{"num_attention_heads": 4, "norm_place": "peri", "lr_mult_qkv": 0.5}
Each number is 128 + 24 x the weight over the matrix's rms, rounded and kept within 0 to 255. Layers, rows and columns count from 0. Numbers have three digits each.

# layer 8 MLP down (transposed), 320x128, rms 0.0319, rows 0-33, columns 64-127
135119106104125134116172120123132138116091153138094134104161126144109095136163129083134170111164071150158127125101131158090118134119133150133090107088113117134111130128153151144122109093131129
156158175093127115157091099107154109112129133133114150124152098169175105114138130163121107176130124122123165133139070137153116183047093129116105181087108144150074128147154144082098101173142160
153146131118122151122118124139119124122144113108143111195130143206125152080138142168120151116139114124145173143124103143124122132133135132135133151128118107131155127134145118120128115117152129
142163153137125126084093132143116132121132149138174132141111109138170152136164119122146156157078154134162150113113150133124134090130107116158156136129142092137154128157097134162131107107151156
145093130142146123192106110113118174133105121108129169133131156122139142122132176131118140159123138098116064103144142130111119139103108110088133123122113121105139125137098119077152121132101156
137076108179121113116179144110093118123109097126098126124109165107127115123110102113164150092127087159140132144112124121129119110120113128125161153137127152121138089181121169189121148091098111
080111162179127091099116154124111110144130155165180097143157157151140102161142174100149107136118177119147143132076123140136133175125163171124157115144134125123117127099127143116121171129140133
113167125153091146110109113132144124134135102101109105163064141159151115147131142177158123146129106114155081118150155085138108140167088116157144151122132136142127094130129088139111096145102151
066142128131099131142199141095091131136135102199105144102131125076152138110110127132147149111158092146123106112103146117099150098123078121172101135114079123095104132114131137158139131126140126
149131133120140108114108124155149129143126166134138113120130122100114168159152155112097108148130123116108122098131140145097092117099082135151141130165123165125126118127125129190097117131147164
169117173100095152152109112142166138096127115161126131113122178143173136108127138136089162143111146125136162099102113090107177131110113123138151123115130133138112154152115140122092104114141129
108113123116111122105100159136118089111118070124137120084144118098094126157175157125142138135128167123099116112121141100125150090135179141071117118098123157079165162110151141122116103109106198
137141127111110127099086116110135155131103179156123097054135072192111127129180116112154133102188107133101086140091097127115116111078200140114104101109120143115115144164111143123120134150138161
094129091087132089138114179076123153115107106170139089112156127147086107130138136145113093088098121158214122121124130128089141109152123141093097139146130158165103185126156169123089108168103124
100159168116139104146171123134115102182091152133091164159133158144110116127112112182148098156183115131124123095109128153150132126180072094108124134109112119120181132140106136129131124136154159
131155125121147155148170151149129102099085133140136138128072127122113134114127137165126127156180136152103140107123129091161121082124090194130106111138108198096121109095140093102132139148128127
122128144119111137084149117164154129121096129132118101128122114112172145120115142123174116097115102089141140121103090083127095115119116153154095104154094126135118135112106121102130135108129112
115100099167162108106141130150115116113127079135173102167119174098103122112102129107122112134097097154112147139145105137113115113129090144120099158135134125175123066157149100170124139148147153
116098166149121174122101118118151098144148140119180121181133132115144146093116152095130126131133144146095123130160111154115160161163093130119142153147173090095114112140101125128132142120114142
122133145094127131119129121157112129139116155141154125068163165122132139149121156164135125080113136091123120164100109119161110104093121146142136136089140077138094103182112107114220100128124090
107167136115151114150164113154107128115177107098065144105174101107135119088076128107154111138137165135126084138135118131100132154126139153125125129109125123102131125128098103145130095117129134
116117136084154140107119109171131143134145137142151062124121142180118114132118121124127147122154157096128118119120124120095131091157135151119125082126169184128135165142127136109109146139118142
119114100107121125136139154088092099130097132135123099129124144118110081211115096127145116116097150142122121115169107128155101158130135124112158121150081102164116083093130070125147156107120109
145142107120134154138116164121134103113156126089175115119142127135107141072141139130144125171141097127103117093117106151121141123135125148120150138144130162147147115108098120133125126100140164
133135161130129168098158141147125162066156145111159124133133124128099168131100137122086066125146113104126144117124107134088128136114149096102136149151147115116113099079131134140129098119098159
096086138107142093118130148134130109092151181108178128122150092123116145164130113165110139139132132165110150146127111102161119137079131137136127120090138064121139125171145138109176112139141105
124120108114132142105143115167109105135132117112125142118122124133161128121159167167103179151119167093155130140107163133149145149111162139156143063120106149114077146110127114151076133112111129
119132123080112127090105183089121104152096184084164136129148146156110132095098116167131181159074114117118133159135115137158114126114097106148152141104093140140124089129116134132151111159077108
073085143122121154100152107137092147128114158114131116157074119158117123154130081140139125125113146128106135109133125120138142144131094128112090102140135150134152130126176144189102159154152116
138158124147125144114144139108088111121107155123147118110136124105129136116116146126107109145129153069088142083128133162130146131113121080129109119096151093118123139121121136110119123134071089
102098142148148111112078142115126123099165133145129161106129134122152110148099127125124109149111195119132069161151124122134148123126185128106123121113102163130127125119131136136132153112099137
118080137085138131140110118115126147120155151119150114174095138108102148116096179136082112113109117110074150115097136090120149123162121125118119125150101156129152122139156122145153146120130153
115109136133129146155073138160164151130171139133155145126146095147113103137144140146092128145158159166177091137096104135153186166146128124101153142107128104145102148106126132140138152126121112
168122124133104148147123126114137130146177071103118119178126179147145119159113154140082149144143106171108135174080135133148091140114139134112151160152149063130129141138122176122163160166136108
# layer 8 MLP gate, 320x128, rms 0.0867, rows 1-33, columns 64-127
152131158118082122141100139113135139120155099108103155123124128124141121116115165123116139153134132116147104159119121125140154154111150141136108178137095122144095123097104133099102118163149126
171141135117121101140093107131134159155107097111114153112090125078127151145157089116169115152150139118094127132154123131112121145154106112125081120117116181141108115112099121133162125103137158
122115141109114105100096151094095089108117121114134090127151126112121146139149152138126089122124156147102072103148117152108138138115111129125134102139137123111113138111159127136144116107142149
101100167143130103160099122153140124134136071104102160131080147153118118147119101152103151149158150120115109171127117111136138132120174116127143132139102134110171123117155121094124150119107119
110147103098089147105129099133129105124113129083191126151165106106139103118098108145182121101160130113172148141140127127150087120131086112146102081128144151068127145143120092153143161122155109
155102126088147125151139151124146108100132096073145140088077103146111154104089094089111142125113099130171072157148108105168142073120141105188108173115135158120126093167138097154126126121161134
120125123126094083150133136143116115111125143186115117114105121140142104121119164109131142169101120128121123111154146126125125080115129146176111134140104112117107113082064134123102150115142103
112086126105135130092113132131064078170153120179126120139133160124121109090126154116124135118118110178095123128096113115112132168108058105143072075082117142098128107142151170099082140150134128
107137120117102134073144147121177122146173158104162116119134158085108128159094150123106099126164179139132159165134150144131139128144113120122112142148130119121123121130141121142091113136135125
097122117164124116139086145134110104136180107135120169158148143111135107111150126139108133128129129105169130096136141156128136135096118119148135118153128102140131109118123119088123093138104128
151155114156126110133150171110115166111103101079134097139120116116129123142118169101103108178115160114157088148143127157161083118124152126087139106132136139116112114132140186113115142116156106
074063134170158098168154066093126139171152117105118115112131162119135093133124124150094108107123056144132129109167174128130086120126136094110136129148113128130194125111120152119098159117111088
178109152150167154114115096179101163147157121124095118165153117130131127108123117131105112154131141139112116155121115154115106149085179095120158134134115098094102074141151083122082132147136135
162122111112138090105147149127135096067123169153139097127114134128148125101139126153110130121121093157155139171147153156158110102104108116176131125131152127103119107158145109149200094127161115
151126152110174149144196179132131108169124099149141156131127118127148081087144167096117145146109105109121096160143139137120144158113099163140127125100132119090104137064124144144129133129149146
170124124108164136109078133116095148164138115110104131121145134149117109084133125122106120162149138141121165129130113127141119125126103121105136127099166140162115081173152176126147115145133100
096129152133104117111112139139165114134121142123090100117163109098106113161139130160120117105092116155164153121117114128164143127101145103171127119158156153102142181146067132177139083110133095
151130095107130090081181105112152100070125131139050143081115135178137140155167174123161149114135153144152139126075124107155139096113148102118111135111076133138164154137119120151145091120118132
075125111131136150144193070123165117095163140119135134106136148104106123116117117117088141106125135107155145104108137157132149108106082166058146167155126143136134151098143134142161129095094139
126131169131157122118091117125178132093128129089113136123103144117127140115172117129146149124128129129125140129169112125099125142148107120105086135129136125152146117117123069168102132112129118
148141163103145157123092116153112138107138138129130119114119113157108123115148151112143172117173138135176096150147155130082127103132133128132117115115122176104127141138144160144118127130100096
108129121157129160112150140157109106142137111091194116152120109178127150107115146159120083097172128091110136122117168122122171118138110098100142131091102148123185160111134107168151124116163100
106111100165117120103126133159088138146132097089076094151134158146148119140161123121153148078131138129127137180155146149120124145142103120122099145111157129137099120161126101110163106116142126
077132130135146119134161113108139099160126101110102148122105147145169094108140157158133146107134118182124132134134116113157145181151051143126101089091095160130139133143127099093107129128134099
129133095114134199126141113123134172136153140087121182081148132127109089127144074118124124128167157109164107117076130143110102091136142133173118122166137107119151128146121169147157139115115127
136162096123131130159117138162113127091125130124147118139138149086187144144134110134108155101108171132125165137139091133112118119144139127141098085136121144103108137098108110193128133123135110
140155166141110120134151156171156112115127117094159156110149145124106120146134121125156086178112142136169121123139174058159105135104156195140162132150161084132125124144119189141142070160131113
100137168129126143129124108111094105133163185138147155147142125112099103105113109086134123145126116134142164130152111160122130095105119134103129095108162139146138116127172139106122126160141128
134163179139109141141156104112171098135155163112153121118143127151146114136155157110165143112148130097112137126130154087134109128089161145133097126119119071153184091111093130140183104106119146
101120151161172129135085123109126162137167139150118164117128128135149099105137123121130119157134184135138077152133108146132160157094153104066098125120064162141128102114110133125138154102114181
093161120098134120132112121148167128167117122110087140115110131148161118129138124105116148147176114108131145118130125083126119114146096130154133100133068154133151126106142101143108158138122139
131102138112118176151143080130127162094100152094162144087155113114099132157149108115145104115132078111169110086110157146154127080129147116114120110163107132159105125135171115154117121120121119
132099152143124147181144128130122140134104148105176120144137136110101102138112150139101147144081081134136098090145100167124144105134133192159084111142122093111145070114115106118130144121126118
# layer 8 MLP up, 320x128, rms 0.0908, rows 1-33, columns 64-127
121114129125142114106122109101098124148114140106130095143140116131094140171126123135104116147126103120142131144155110170126111103114106130165135161194163123111119083114121094103135127146099170
091126146136107106117131123117123129137100119122102137116136101100128131145185138107128128115149144151133115120161113140096120147106102097111088117122102134139151128101118135124137105130139121
117117148120118124139136134146129137157088072113105136124130145093126129138102149142133122118161086166113147123110152158190102143117139128161107122132156135093116115115159129107159108117103131
127114141104195153116129108151130087096168152166123127122114156134126152108117150101125150139120125082149120154106143129113117128137113104135126115091098084122155137120135177111100129128151144
104134172083139149121124148138138132106109138111162123133117119137120097124119103145128106121157101152166133133100128141115158116134160089090146100153156124145205077133103149095082130078118130
109129147105133160115128136167116128152121161117210123148130128145089139182135154145137116135146129101151135103100137130097139165136148140139100110110111106149117118087126104123115107130154137
122125142111139143168136150122131170141105125106112140165134127172134140091155071099074136098128184130107115129135136179117148132135147125110145162119149127095132181164136135138130149081134131
140087107154180174100084093053124115144159072157160125125119092097106150100165138143153141113114086170155148172137135111121135084113129099127149166111076134169110170139145130151097146092139121
082110103111149108154142112145137136165116098144086158111124116127127106119151159147122129156132133142120115159125138111110158105103150092139134103140111139126117143149127134139114114103163131
129144148085083133151131105112139113125175136144118146108125093142180153165132127130142129146089088147098169129137150105142121094142124130146148129148175144086117144175133103180118128149113123
117118145115107125156134150108143132091143139125107114131145106126148113114130154104114183146056104122128099106123104087148140146125095111149109131144167096139136150146158143110153104160104103
175146159120114130088091154153098156115124183127127107158143109128095118136139138162160155132133136171103091087177108129124091101116190166130086092118140168136122101111094147165083102101095146
133123120133159133126154140129119130134173180134124125161112121127102118122127111151132141152160142135096088160110158129102096127089136100136143145155146110143129136148154095103146103144151101
173112133138103126108122106094146121125133089162135118082199144145137121133120150127142157127142153166143139120153135153148127126146139156120129093120110120126135172112156123150148083102098130
133113140101185090139165116160131167105137109105121153163138132145164153144136146136118180145123114103150107165132122109102062111143119188142160130078158099148094144143156123110145097136123107
127141131145146101186148126129103133168128101130112135125160134143105105130128122106099138132144166147143110122114110147126172153130123136086138155104088161094127128155150135135103146148102153
090119156096125117059141151114124147120093149160151159104148093174147149097147111159125116153162115115107107119180153176149128120122140144157128111133092128136125131142121151139120113149122141
132154113125127124142137147115087165120141111153142163154104124129114103083175135137130155118093129145142119146132126127133096103123086147127074136141087220163137140092106095095130159155105128
131177120099124119133130123101122128067139094151188104134141094111138104117131112139088126103132169089154164111145129131147134074138134096106091135082147121139090126109143104115141132096186096
112097109155128130147166124111145096132102098144142100146131155202140119126096125127128106119098083115112109176108131134131123101120092124119154124127142093094070142116172111095147167139114130
125128125133125140118126125134136148129122155117118152090112133145131090129051128138117124099125122141148131128103130140141136127078114129121110178115092057098082116110087120129139122119136136
088145192122148087117104155169151145102109111118140129145139088110148146083109063070137208132133050140145170160091162141110173093138137131133117100108147102146137161082123096128125146155155105
114139123134133097119118084135098105148151152096124138150113161120138133109155110144131109141145108167165155133128133130142123129119077130119163157135100129120158156138158081103116171118136129
126083138139156120157122113124171120099090124121098129122144133113131138130141147151183170105130110120117094143162155109147104139162094115123074101119125158189176161152099101142119144125136089
125133140153110098167090132104119131126113182116138158158125127140106169102084116162172156122150122132115127173101093098127141116130102147159110134111160125148135126167087159122143099110130099
147161113154143126109133087115129091148140139150112132122153131136171116129123106113130133151125101089142118105106148125153116119103121117118112103144136097198146113145129137080094122169160135
122113162127139117109097103097148098113125070125109074089172161186169131091114135106152152134076067146101131131151101153140102121137124112092141161124150165123102088113102112201145138136107116
112123108107119129164138077104142142133139099122123104099114139126138125087092116110131115122139107142103146159115180150111114133123141125111150166167134132145110092127097109118145157110144138
138118185095098114122101122151164099174123088120084155086120130100109122091110126110165123161135147133147092127104099147165154121117183125094109150075142116104137109125108121144132091090090123
115141145079132147122149124133124101117116131146124116129115089140117111096114130105133143083116148117121115142100136151134114123110160128140144109139169127142093130174119129138081130141141161
135187151094130106111126112141152103128136133124111141113144131155156112130130141143156142147142076136133119124171118131096122143106156140111112136128109087108125153141118133143138143135134138
125154124141082105121139121129132134116127119131123119160124144118147131096154138101133134062123127138132162100180131143121150138111128114144104179130135124171111128113123135116109115107146161
163115089122095127145097108115133145117188072120123114136112147073114078125137149172082174090113082159192111152109120200123132079076116127115159106139128104130101163128114158157136139147215095